config.yaml
attn_scale: 0.125
parallel_block: false
init_std_up: 0.0214
beta1: 0.9
decay_shape: "linear"
Each number is 50 + 15 x the weight over its row's rms, rounded and kept within 0 to 99. Layers, rows and columns count from 0. The size before them is the row's rms in percent of the matrix's.

# down: layer 13 MLP down (transposed), 1536x576, rms 0.0604, rows 66-80, columns 288-359
# gate: layer 13 MLP gate, 1536x576, rms 0.0619, rows 67-81, columns 288-359
# up: layer 13 MLP up, 1536x576, rms 0.0627, rows 67-80, columns 288-359
down66 101:51 52 24 59 26 53 62 42 39 61 43 57 28 53 35 39 88 51 57 66 51 39 61 40 39 43 54 45 50 49 54 32 33 24 60 41 69 67 40 59 59 37 35 35 38 47 40 65 54 51 36 47 33 60 60 16 48 62 52 45 39 58 63 41 58 57 49 51 44 54 41 72
gate67 090:61 52 38 22 75 45 21 03 51 54 19 27 47 59 34 43 55 83 37 60 36 57 77 33 49 23 55 10 25 72 50 35 43 52 53 66 65 53 59 29 50 16 51 36 25 49 64 38 36 66 53 43 57 61 47 37 37 61 57 64 46 58 36 44 65 61 65 77 42 33 49 56
up67 088:33 32 49 51 52 51 68 23 32 63 32 32 37 66 55 57 53 56 55 51 57 51 47 61 56 64 52 50 64 67 55 60 53 44 30 51 64 70 62 42 28 29 31 42 43 51 43 58 66 34 52 41 65 50 28 19 47 35 53 18 02 57 33 38 51 38 54 55 45 34 50 47
down67 094:63 39 13 53 25 34 22 35 65 71 53 58 00 46 39 99 68 65 47 52 47 69 51 59 44 43 38 58 47 32 36 46 28 09 61 58 24 46 63 27 58 77 66 36 64 64 39 47 35 70 50 33 51 46 62 60 35 37 73 59 48 65 76 24 52 46 36 60 68 54 48 55
gate68 098:24 34 54 35 58 68 52 27 27 64 63 64 40 32 48 43 13 53 45 36 66 32 67 73 57 46 57 57 66 75 66 47 64 79 55 53 72 47 33 48 34 66 47 50 51 40 46 72 47 54 55 55 68 27 39 53 20 41 51 58 13 23 50 64 63 59 46 30 51 41 45 72
up68 099:45 78 63 65 53 48 32 45 60 72 22 41 46 53 65 68 57 41 68 33 55 29 44 47 42 56 55 80 84 50 41 93 65 82 25 08 81 60 46 49 03 46 76 64 40 62 37 39 64 55 74 37 59 35 52 54 45 57 22 34 53 54 16 43 41 56 44 39 60 52 42 68
down68 103:52 51 56 52 56 28 66 63 28 50 53 46 61 50 32 66 58 54 27 51 81 32 62 28 67 66 51 61 75 55 45 71 58 36 70 64 49 56 70 52 37 51 72 61 57 43 61 53 47 52 74 53 56 56 58 50 60 63 41 38 51 58 55 56 41 54 74 23 42 60 42 50
gate69 091:58 39 37 61 44 60 44 37 47 47 42 89 58 85 40 38 64 37 49 49 51 71 56 54 38 45 42 32 49 58 20 39 54 26 42 47 45 42 61 48 84 29 88 45 50 53 46 83 38 53 43 37 25 55 69 71 59 56 50 42 67 62 38 40 55 11 48 44 61 79 21 60
up69 090:64 51 20 48 34 33 67 46 72 40 54 38 50 61 36 56 35 62 30 47 31 37 33 65 38 60 36 32 54 81 45 68 52 61 83 70 58 46 30 23 43 70 82 44 18 42 62 78 76 41 38 55 44 58 41 36 46 71 61 45 53 49 63 40 52 23 45 66 74 57 44 48
down69 093:44 49 36 55 48 51 34 21 40 61 36 41 31 37 47 54 51 68 36 41 50 42 45 43 39 60 47 36 57 44 50 50 59 57 71 72 32 69 42 36 49 50 46 61 34 39 29 46 46 73 78 58 53 82 45 67 65 60 53 39 27 65 41 70 44 22 69 46 42 59 59 52
gate70 109:17 36 22 60 43 60 83 32 46 34 29 62 63 58 76 42 42 44 36 81 51 69 58 50 65 79 50 56 40 68 52 59 66 47 68 35 58 31 49 77 26 70 40 45 54 16 25 59 52 47 43 45 47 61 46 49 66 36 36 53 35 65 42 52 62 49 35 43 31 40 41 56
up70 123:41 70 58 66 51 64 47 49 54 68 54 60 59 66 55 43 49 71 31 65 63 42 30 37 92 71 56 37 48 43 67 63 59 47 60 61 58 41 40 50 51 46 28 42 51 34 55 46 38 38 67 37 43 70 85 48 79 45 20 66 39 61 30 44 52 37 53 24 51 73 34 50
down70 103:51 63 59 84 56 74 50 50 26 56 50 69 64 77 59 37 61 44 47 51 31 59 52 57 56 64 54 59 48 64 64 33 50 83 52 57 72 08 53 49 46 53 78 41 26 43 69 46 42 56 38 43 53 15 45 47 41 33 44 70 17 70 58 41 71 37 42 61 25 43 45 39
gate71 096:32 49 77 62 25 61 50 19 55 45 70 67 36 38 62 69 60 50 42 26 70 63 59 69 52 43 73 43 42 63 41 41 61 82 26 38 53 29 56 64 72 49 38 44 44 40 50 88 45 63 37 61 33 48 56 35 45 65 59 51 34 38 33 34 52 63 45 41 43 42 32 45
up71 093:61 34 67 57 60 27 22 58 55 78 44 40 43 68 55 32 50 56 62 37 57 50 26 47 80 40 49 31 48 47 48 57 32 57 65 36 43 37 57 48 65 42 75 41 42 31 23 42 51 59 79 58 19 38 60 46 78 56 33 46 32 51 32 52 28 51 38 64 39 60 64 47
down71 096:66 33 60 57 56 39 28 28 63 46 26 74 45 53 27 37 20 29 52 70 55 58 56 65 34 42 41 69 52 84 71 57 45 33 48 55 54 70 42 64 66 41 62 37 60 23 64 38 42 41 42 48 48 61 64 59 55 77 32 64 59 48 44 37 44 62 44 79 50 68 59 38
gate72 103:62 23 39 30 41 49 45 46 83 23 48 66 54 61 33 60 48 57 55 40 50 51 59 45 23 67 55 62 31 43 46 20 29 37 51 40 30 62 29 21 56 66 23 53 81 47 59 45 28 40 42 42 42 52 33 60 78 38 61 57 76 43 41 66 54 38 35 41 65 54 67 64
up72 100:24 59 47 41 54 46 37 57 60 21 39 36 64 66 46 59 76 46 49 48 51 16 45 47 54 56 62 46 54 35 46 43 35 44 25 45 51 70 55 38 39 55 63 31 34 40 49 24 64 42 41 46 61 35 54 70 52 37 59 49 51 55 47 39 44 43 42 68 23 37 69 60
down72 102:67 55 78 54 37 38 50 21 85 35 38 32 47 20 60 30 51 38 41 76 35 76 60 52 55 66 39 53 47 55 32 54 54 46 48 66 61 59 74 15 43 57 54 55 20 61 37 55 53 14 52 24 50 53 58 48 49 51 33 20 30 40 38 47 72 26 30 62 52 44 51 33
gate73 113:40 63 53 77 38 27 39 58 59 87 31 45 50 47 41 51 47 68 81 46 45 74 63 55 48 29 41 31 42 59 50 64 49 41 80 43 35 65 62 80 33 49 37 75 48 65 86 46 52 21 55 49 73 31 45 40 53 88 66 69 65 49 44 36 23 52 21 49 55 51 32 49
up73 091:36 61 73 63 35 52 72 37 60 80 57 81 45 50 39 59 22 62 69 48 36 74 52 49 61 45 51 27 48 37 51 71 59 33 60 30 72 67 61 46 56 55 36 55 48 51 79 47 36 27 69 39 58 57 31 53 92 82 68 61 56 47 52 43 54 44 11 49 49 58 34 63
down73 083:53 50 58 47 63 68 32 39 35 25 49 43 36 59 55 53 74 00 48 48 40 38 46 54 50 77 54 64 57 56 46 36 38 64 50 65 43 34 25 31 69 28 26 37 56 44 19 52 58 62 49 61 46 72 68 50 43 20 33 47 35 58 53 41 53 52 78 49 50 48 75 56
gate74 101:32 39 38 53 39 52 30 72 76 37 46 55 48 55 32 45 57 44 50 76 94 56 46 42 58 46 33 58 50 44 56 80 46 38 72 10 79 46 51 50 63 75 32 43 65 51 44 50 40 60 37 65 53 43 53 37 54 44 45 29 70 69 47 57 27 39 64 34 56 40 58 43
up74 098:47 42 17 44 43 49 45 43 45 12 48 36 29 50 48 73 30 50 71 44 55 62 64 51 23 56 55 34 54 42 43 49 63 36 68 71 55 60 31 48 29 25 45 73 32 68 65 61 55 67 59 33 75 47 41 77 59 45 72 33 67 30 41 34 68 51 46 58 44 50 38 66
down74 096:65 44 56 48 38 60 38 54 39 58 76 59 10 45 42 61 42 42 29 73 74 48 31 69 41 36 48 38 46 58 78 61 48 42 60 30 71 85 61 50 77 26 39 30 53 41 55 45 26 44 44 31 37 48 48 44 40 42 61 57 53 45 51 62 56 44 69 73 31 42 53 52
gate75 097:61 38 39 46 56 53 78 59 37 53 58 53 57 41 62 52 49 76 41 95 54 54 35 51 44 48 35 35 37 29 52 37 36 54 25 71 72 48 52 43 43 67 60 54 64 34 30 61 48 46 74 62 42 74 29 56 56 66 55 67 58 60 26 66 44 68 40 66 65 77 50 44
up75 100:11 68 64 43 23 47 71 79 58 43 46 30 52 73 10 74 64 46 58 49 51 72 31 10 61 48 59 73 40 55 48 25 36 56 34 48 54 30 62 48 66 38 78 48 47 29 61 55 42 62 34 31 72 63 51 49 40 72 35 45 54 36 46 68 43 44 62 53 28 52 36 51
down75 101:48 52 68 63 69 32 91 36 33 64 29 83 57 44 58 57 60 61 58 35 36 47 28 46 92 35 36 57 38 43 50 51 44 58 80 54 61 60 33 84 68 27 32 58 44 44 39 39 73 30 72 45 52 56 25 47 57 66 56 55 62 47 56 21 52 74 26 39 28 46 46 46
gate76 103:55 40 42 34 33 29 28 33 66 54 53 41 68 74 46 53 37 37 39 29 53 39 34 54 39 69 27 42 61 46 63 57 18 55 22 11 42 59 67 64 34 47 64 58 49 29 43 46 51 59 45 30 42 36 45 52 39 41 44 55 47 58 32 43 54 46 34 63 51 19 70 30
up76 101:66 64 52 36 57 24 53 45 35 47 74 59 41 72 54 71 66 80 49 25 36 52 32 76 54 75 54 41 41 74 53 41 56 46 78 42 26 52 37 16 36 40 79 59 73 32 30 55 31 59 55 50 43 50 44 45 47 48 62 72 59 73 46 43 41 76 40 33 72 51 57 06
down76 106:58 66 54 51 66 53 50 67 49 79 52 80 48 39 33 63 61 39 50 44 42 54 53 33 61 65 69 61 63 55 42 41 29 49 61 50 65 59 71 41 46 53 64 68 41 47 51 39 46 21 53 66 59 54 66 23 46 58 46 42 48 75 41 54 11 35 56 57 62 43 58 06
gate77 106:44 43 13 53 58 42 36 31 96 39 47 40 46 50 39 48 55 29 54 73 47 47 48 67 49 30 35 28 28 50 45 33 73 84 49 44 38 73 83 53 59 66 49 47 55 67 53 55 39 58 14 62 42 81 58 56 66 55 59 55 77 53 50 40 73 55 57 31 53 50 23 44
up77 090:60 25 35 33 38 47 44 58 72 62 37 64 71 32 58 68 57 53 40 66 47 63 54 63 41 43 37 50 52 43 52 32 64 52 70 45 69 48 59 79 52 36 49 51 71 48 57 62 31 44 34 36 68 65 56 74 44 25 38 55 66 44 45 37 49 47 41 65 34 58 35 58
down77 095:46 52 60 55 51 64 66 36 40 33 60 31 42 43 57 34 55 59 60 18 67 15 44 28 34 59 58 86 48 41 30 68 34 54 38 20 54 64 30 51 45 80 49 50 48 66 30 64 50 55 50 39 51 18 34 28 47 59 41 48 36 14 64 63 33 28 46 44 60 44 35 57
gate78 105:32 44 36 50 59 45 50 53 31 51 37 18 68 55 60 64 64 18 36 63 41 33 46 45 47 75 60 24 45 48 58 64 44 57 37 18 46 56 38 42 49 73 57 58 73 38 39 48 41 92 88 67 45 51 46 71 58 63 48 65 41 37 42 90 88 48 57 65 80 53 53 62
up78 100:76 48 52 34 56 26 20 49 82 43 31 53 27 46 42 27 57 46 55 70 58 55 74 60 55 61 57 58 43 63 41 59 52 48 32 48 61 53 33 67 46 54 60 97 81 10 50 51 39 27 55 63 51 39 56 81 68 51 42 28 60 50 28 63 93 43 46 48 81 44 47 68
down78 104:43 21 47 51 38 40 30 29 40 41 51 43 77 58 37 26 57 39 63 63 52 68 37 36 49 71 69 61 55 62 49 40 18 52 49 71 82 35 54 70 75 57 47 44 61 29 57 28 58 34 39 86 59 39 63 53 52 74 51 33 54 45 33 71 65 43 32 29 52 49 76 87
gate79 103:37 16 72 61 53 56 51 52 63 74 70 71 43 44 20 77 39 47 44 28 71 62 53 48 52 83 35 49 76 35 31 50 39 42 62 55 40 38 61 11 48 59 52 35 47 45 43 43 62 54 60 59 40 52 43 41 60 70 34 47 30 47 45 71 36 54 41 53 89 27 58 48
up79 104:45 51 62 18 55 62 57 49 51 71 12 74 48 55 51 35 53 52 17 64 73 40 67 72 30 47 47 57 47 63 50 25 68 36 44 45 35 57 62 55 53 59 59 34 52 58 60 50 36 46 44 78 50 45 78 24 38 51 76 72 53 60 57 44 67 49 57 48 54 54 45 59
down79 101:60 51 36 57 53 53 29 48 77 58 55 48 44 46 53 52 45 43 40 71 54 79 44 62 10 14 47 52 27 54 40 22 57 31 50 56 52 60 71 33 62 48 47 39 73 67 77 49 57 53 55 49 49 72 61 20 38 14 68 38 39 25 59 43 63 34 47 66 65 22 39 49
gate80 102:60 62 63 66 51 29 46 58 44 49 67 33 42 71 50 49 47 69 35 55 74 28 71 48 51 58 50 49 48 18 29 30 36 10 34 62 45 28 66 47 73 48 76 45 73 79 33 49 36 43 28 40 76 69 60 36 34 35 51 55 41 68 48 54 68 47 36 54 51 69 51 35
up80 103:41 59 39 74 63 46 59 20 45 42 60 49 58 50 39 34 48 58 57 49 51 60 35 50 56 46 12 37 48 52 58 69 60 56 57 36 44 71 58 40 41 27 10 47 47 43 54 25 70 59 57 56 33 44 42 58 52 47 19 43 48 35 75 65 19 80 62 19 65 68 52 63
down80 105:72 40 45 59 21 49 73 23 35 18 61 64 38 19 39 84 50 48 36 12 41 34 58 55 22 60 39 45 52 71 42 54 57 90 25 54 58 36 43 13 52 46 64 41 25 73 62 36 28 52 34 68 51 42 36 58 15 69 57 42 28 52 40 45 48 39 54 43 40 57 72 49
gate81 098:25 41 69 51 51 75 31 70 48 54 52 55 51 49 65 43 27 34 63 67 76 31 66 47 51 67 72 56 42 87 79 52 30 40 35 39 53 54 48 36 69 58 44 58 51 58 62 47 58 39 48 51 28 80 45 25 53 44 70 47 39 42 44 72 53 59 32 35 85 34 40 36